Part of a small language model's weights: 10 layers, 321M tokens.
Each number is 128 + 32 x the weight over its row's rms, rounded and kept within 0 to 255. Layers, rows and columns count from 0. The size above them is the row's rms in percent of the matrix's.

# layer 6 attention value, 256x256, rms 0.0657, rows 61-63, columns 0-255
size [ 99 113  97]
[[118 124 115 130 164 125 176 126 123 217 141 107 113 116 193  92 148 114 129 116 159 113 142 111 139 118 127 179 126  62 149 127 152 132  82 107  92 203  97  97 115 130 126 126 192 138 151  98 143 131 160 119 178 125 110  98  46 177 132 135 131 118 147 137 164  94  79  81 176 113  57 100 129 161 165 142  78 160 100 156  92  83  87 130 199 130 144 120 136 141 141 125 119 134 129 138 130 160 113 100 119 120 168 110 177 126 109 126 132  93 167 157  32 117 127 107 100 161 105  80 157 152 100 136  75 118 115 113 171 103 114 141 148 109 174 111 165 148 137 106 138 174 141 146 134 123 113  60 102 124 110 112  44 134 155 140 108 190 130 107 171  54 122 129  88 103 113 137 113 203 187 141 101 141  64 175 114 107 151 114 180 101 149 111 151 180 123 137 134  43 202  77 132 124 103  80 157 130 104  94 161 125 112 138 160 114 165 100 123 126 147 151 168 159 122  95 116 126 219 129 150 137 148 134 114  91 133 176 218 142 120  67  77  92  97 121 135 134 113 184 141 115 138 148 164 119 167 141 107 118 147 147 139 134  95 105]
 [116 149 177  58 117 162  82 119  93 160  45  79  81 187 112  87 145 130 122 140 181 134  68  93 107 124 135  97  97 146 103 120  60  93  89 164  75 111 155 111 192 136 119  74 112  91 144 103 132 107 149 150 106 111 131 129 130  86 130 121 161 107 144 127 173 138 131 103 150 144  94 178 109 112  81  89 108 127 108  77 120 139 109 136 140 104 110 127 126  97 154 122 169 169 151 125 151 164 132 134  99  81 104 151 106 130  85 126  95 122  83 152 137 231 155  74 123  78 133 210 111 121 178 135  91 142 121  65 148  95 134 117 101 138  85 142 155 106 139  79 197 169 113 113 167 119  71 103 117 155 137 127 154  73 121 162 172  57 146 140 125  91 143 205 144 179  46 141  82 161 101 134 100 124 154  76 130 125 157 139 147 178 167 147  83 155  87 141  82 127 131 100 160 141 178  79 101 130 119 103 141 164 154 108 143 112 142 153 176 182 155 122 116 110 134 161 148 133 142 193 129 181 138 163 128 138 107 143 112 136 113 195 177 124 106 154 186 149 126  55 124 121 176 110 155 112 133 113 113 115 125 130 118 152 103  99]
 [123 194 156  98 129 128 162 162 176 122 178 145 105  69 179  95 172 121 118 159  91 138 131 151 137 139 130 139  65  96 108  78 131  96  76 109 132 119  84 177 158  94 130 129 176 145 163 145 175 137 171  76 160 122 138  92 108  91 144 112 145 119 115 114 100  97 107  74 160 139 152 164 174 168 158 144 167 144 154 150 153 110 106 107 180 169 196  82 121 128 154 119 117  66 181 123 139 131 136 133 169 141 144 153 131  96 162  93 175 148 160 178 144 107  87 110 117 135 111 162 145 118  95 128  92 153 163 159 171  89 138 102 141 131  83 210 158 162 178 126 146 111 104 127 140 107 146 117 147 163  89 128 136 154 145  87 122  87 112  87 142 127 150 154  86 173 174 194 169 172 180 142 109 101  86 130 117 160 126 170 144 129  81 104 136  93  89  97 121 127 163 117 152 100 157 110 121  79 160 143 124 114  69 155 106 127  86  33 139 118 185 141 159 135 121 121 133  81  79  91 181 118 128 161  67 105 177 112 152 127 138  80 143 160  81 161 109 119 117 106 224 135 139 141 165 196 148 215 139 126 150 114 102  87  97 133]]
# layer 6 attention output (transposed), 256x256, rms 0.0651, rows 61-63, columns 0-255
size [ 94 110  94]
[[138 136 125 142  88 127  98 117  92 118 205 142 154  96 150  88 152 149 108 148 105 181 111 125 120 120 111 119 142 114 100  95 157 123 105  69  96 137  59 100 126 125  79 120 170 138 134 139 146 159 156 158 166 127 117 152 104 204 179 121  78 126 143  93 125 153  82 173 140  99 112 184 134 127 184  81 156 144  72 116 176 111 112 155 144 100 140 128 162 160 127  77 122 125 106 101 170 143  99 177 153 138 120 108 132 133 140 138 134 142 131 147  98  90 112 111 139 142 129  90 120 174 137 156  87 129 112  89 119 115 142 151 158 149 149 135 189 132 128 114 156 144  87 155 163 106 124 102  81 130 173 128  52 119 113 154  99 154 142 193 152  95 142 152 110  96 141  52 128 173 111  55 121 156 160 125 138 111 114 114 116  87 151 122 108 186  99  86 122  87 164 133  65  91  78  72 149 202 139  76 135 159 116 144 150 113 113 134 108 145  65 195 137 186 115 158  41 136 189 121 100  85  84 194 136 130 121 167 241 122 158  81  63 183 102 124 138 161  86 119 135 108 183 182 148  98 149 155 141 118  98 141 106 118 148 108]
 [145 138 159 102 137 127 133 173 141 130 110 218 108 208  96  73 132 112 108 116 152  79 152 121 128 154 108 112 169 160 118 110  40 132 128 107 102 117 163 128 141 141  55 104 137 124 130 125 119  98 123 100 140 113 159  90 103  88 133 191 170  98  82  95 105 120 180 113 197 172 139 145  96 112  55 103 103 226 103 121 126 135 104 135 130  90 112 150 121 129 127 121 160 109 143 150 157 120  46 151  88 166 108 118 113 177 181  93  26 146 155 158  94 134  74 100 136  94 129 139 153 125 144 100  28 132 126 161 163 125  98 111 129 128  61 151  98 111 173 106  79  82 126  87 145 131  78 125 156 151 139 141 130  72 127 157  88 108  89 117 114 116 138 146 170 125 129 134 131 100 140 170 172 105 131 138  72 126 154 102 113 163 149 128 114 123  93 126  75 153 137 122 146 167 139 122 117 143 151 171  81 122 167 182 142 192 166  88 109 162 106 111 119 177 173  98 155 119 150 119 132 107 172 171 182  74  86 126 159 103  82 109 150 126 171 187 171 160 124 131 139 156 177  64 114 151 157 147 107  86 148 124 137 123 136 111]
 [ 97 135  97 179 113 130 138 159 122 125 175  90 165  89 191 159 100 115 139 130 128 136 149  61  81 119 126  52 126 132 125 126 143 114  84 143 117 149 108 149 177 107 203 131 157 153 115 156 182 143 147 130 139 117 123 165  88  59  93 119 149 138 145 126 113 143 129 143 109 141 149 128 154 147 196 145 156 116 108 129  88  97 162  89 187 199 129 117 139 143  65 174 107  93 122  67 141 158  59 162 117 149 116 102 162 176 130 139 143 158 146  96 151 129 131  92 108 110 143 134 137 132 116 143 122 103 105  95 139  88 190  79 122  91 106 131 180 181 128 120 161 123 160 167 126  90 108  88  99 175 191 104 124 152 142 113 127 117 170 178 151 161 139 199 126 159 243 173 138 149 104 192 134 187 130 140 169 137 147 137 170 110 141 113 149 135 113 156 127 128 107 156 103 100 126 157 106 179  55 142 138 134 132 151 116 106  54  53 109 138 165 168 136 153 125 178  86 106 192 109 158 176 121 141  99 104  68  85 149 117 117 108 151 148  91 116 136 166 155 114 136 174 188 130 125 184  81 172 155 149 103 199 128 129 123 122]]
# layer 6 attention query, 256x256, rms 0.0596, rows 64-66, columns 0-255
size [109 101 101]
[[125 128 109 145  94 141 115 149 141 121  89 117 111 144 126 133 148 117 145 166 103 185 101 158  81 105 183 150 141  84 115 107 128  92  65  94 101  98 120 148  65 140 119  72  79 110 116 146 123 147  99 143 148 136 157  92 128 103  47 136 167 114 119 117  85 120 171  93 138 122 118 176 159 105 139  91 109 136 139 140 174 138 102 146 132 178 180 148 163 152 143 139 154  78 165 121 123 143 120 141  87  87 108  75  98 136 105 213 124 204 117 129 136 149  65 109 138 152  89 159 167  85  90 115 149 125 199 117  90 119 149 129 144 154  83 122 129 138 122 170 157 153  44 144 114 106 142 175 145 152 164 221 114 120 137 169 136 143 165 142 129 167 116 151 119 153 138 172 160 107 101  79  70  69 122 137 122 117 128 140 108 167 129 159  59 117 110  76  94  81 153 139 116 106 103  81 171 191 100  87 178 145 149  81 114 109 156  80 139 112 143 120  93 168 132 217 168 141  97  93 176  53 132  57 130 104 172 129 169  94 128 107 119  99  87 161 114  81 116 167 142 149 132 122 101 105 170 118 175 173 112 171 175 153 142 134]
 [112 171 147 123 158  90 132 131 121 129 153 142 158 134 115 108  86 122 142  56 114 107 159 102 141 141 116 104 162 144 149 160 121 148 132 110 140 128 149 167  93  86 145 156  60 168 108 170 131  53 170 160  96 124 125 192 134 151 195 133 136  95 112 137 163 126 122 158 160 108 100  78  79 112  72 149 136 143 146 128  85  95 139 107 159 131  75 119 164 101 110 156 156 159 116 127 165 160 140  88 162 116  79 133  48 147 108  53 118 113  85 105 151 139 179 107  61 130 128  95 147 144 123 156 151 146 123 153 128 107 168 146 170  83 224 124  84 134  59  74 108 130 193 146 125 101 130  91 105 156 138  77 223 155 107  73 165  98 172 103 125  91 184  83 177 139  64 110 156 143 143 183 185 136 119  87 126 146 124  95  65 110 137 144 175 116 128  86 152 125 132  80 127 140 175 136  89 107 126 140  90 115 152 158 147 108 118 158 114 163 150  80 126 130 136  97 126 120 200 171 170 133 115 150 150 168 145 150  82 117 129 189 115 130 150 150 110 129 175  84 157  90 155 130 142 129  98 100 124 114 144 108  36 136  92 131]
 [138 138  69  98 139 167 170 137 137  99 148 185 132 137 191 147 117 147 181 191 103 100 123 168  78 154 101 145  85 125 134 208  81 133 104 136 131 168 100 167 138 186 119 138 141  65 134 161 175 156 155 112 159 123 167 109  74 106 130 151 124  91 127 188 154 150 136 100 143 154 122 153 142 124 155 132 112 165 143 162  88 117 151 103 128  83 207  83  92 142 128 139 126  81 125 116 152 144 124 118 182 119 136  86 121  47  55 107 157 133 162 144 114  72  52 113 184 137 204 126 125 173  78 123 185 122  80 151 121 139 116 142 147 124 100 133 113 124 155 156 123 153 138 144 128 155 100 138 118  88  92 105 119 183 110 162 112 147 137 162  95 124 116  96  85 176 109  87 173 127 127 145  69 101 118 138 100 159 143 205 139  87 131 110 148 131 121 108 122  82 151  76 167  91  59 141  81  90 181 116 103 133  78 107 107 179 121 146 132 151 119 133  70 122 187  44 104 113 106  96 122 114 143  93 135 111 109 121 124 203 128 175 121 134 132  81 128 129 146 156 170  99 164 142  89 157  96 106  95 106  98 119 107  85 180 161]]
# layer 6 attention key, 256x256, rms 0.0586, rows 64-66, columns 0-255
size [102 106  86]
[[ 73 139 172  95 177  87 171 110 153 101 131 143 144 124 151 123 164 122 148  60 133 111 123  95 149 130 130 119 163 115 105 176 108 136 122 173 155 167 175 122 134 140 131 123  61 158 133  88 184  96 188  86 168 130 114 153  98 105 121 221 126 159  63 100 220 123  88  99 134 121 102  97  86 142 112 142 149 134 163 127 142 134 110 169  89  96 101 159  94 142  91 123 102 176 129 128 130 142 108  64 138 154 104 171 132 138 106 124 135 133 115 171 165  96 130 171 120 166 145  69 102  96 114 156 137  89 100 162 143 130 104 194 186 153 138 193  61 161 144 152 102 151 201 171 155 116  94  96 155 178  46 158 167 110 127  64  93 129 152 150 151 105 172 180  93 141 126 137 207 163 115 172 151 131 137 139 102 123 109 136 119 108 168 131 206 162 154 149 103 136 163 134 118 167 177 118 113 122 144 202 175 123 157 136 148 138 127 130 126  77 162 174 143 136 151 175 163 158 103 109 157 140 112  97 114 192 126 152 111 171 111 146 131 161 112  94 112 134  86  83 122  99 124 123 165 128 118 154 112  87  87 140 115 205 110 107]
 [142 150  83 107  93 128 129 162 115 144 128 117 142 123 202 200 144 124 112  86 144 142 137 164  57 105 168  50 137  92 109 111 161 115  93 158 126 150 115 174 177  95 133 177 149 114  79 136 164 140  91 165  64 156 132 124  86 153 153 160 129 165 147 119 185  77 154  81 146  94 165 122 106 135 115 109 155 113 107  79  97 158 146 171 157  98 119 135 133 118 145  86 135 155 138 152  99 122 161 164 132 135  79  79 106 126 142 181 143 103 108 183  88 168 182 172 138 153 163 110 168 172 141 148  89 139 165 145 139 164 115 111  19 113 141 165 143 126  99 141 179 127  78  36 160 105 188 148  95 164 118  75 166 145 112 124 121 128 129 109 114 151  86  69 139 100 143 157 144 161  95 107 144  87  85 139 117 141 100 138 158 122 189  78 138 179 150 170 117 175 110 139 143 196 142 109 104 122 123 111 136 131 124 119 103 100  82 132 179 107 103  97 123 127 110 162 111 145 157 130  79 135  96 116 152  52  90 106  72  38 188 171 108 166 102 124 100  95 160 124 149 127 118 119 100 147 161 128 141 148 130  95 110  87 156  77]
 [122 124 120 137 113 130 120 135  99 115 152 132 152 145 173  52 100 121  88 121 167 176 115  80 176 180 114 130 164 123  85 154 133 118 148 147 146 109 146 114 121 181 112 134 142 140 153 123 161 144 145  36 200  93  78  95 127  89 154 172 137 127  61 183 108 158 160 139  56 117 142  98 210  71 147 161 142 130 156 107 156 144 112 116 114 154 146 106 104 119  98 180 150 113 153 147  86 109 116 156 122 156 122 184 180 139 158 130 123 126 118  37 190 120 110  84 140 146  76 122  71  88 113 168 155 120  58 112 147  87 129 189 154 119 128  99  90 178 141 132 154  77 129 177 171 137  87 148 119 120 145 161 189 110 179 128  85 164 104 172 185  73 158 151 117 148  51  89 177 118 103  91 128 180 102  90 130 147 116  68 121  98  96 127 127 195 157 112 131 124 161 131 131  83 178 116 168 146 144 191  99 113 126 148 172  70 121  68 152 152 126 134  94 120 104 129  87 146 121 116 137 102 128 109 113 140  75 158 169 123  96 104  99 112 130 159 192 145 128 175 123 138  92 122 146 131 101 129 161 106 125 160 118 154  90 110]]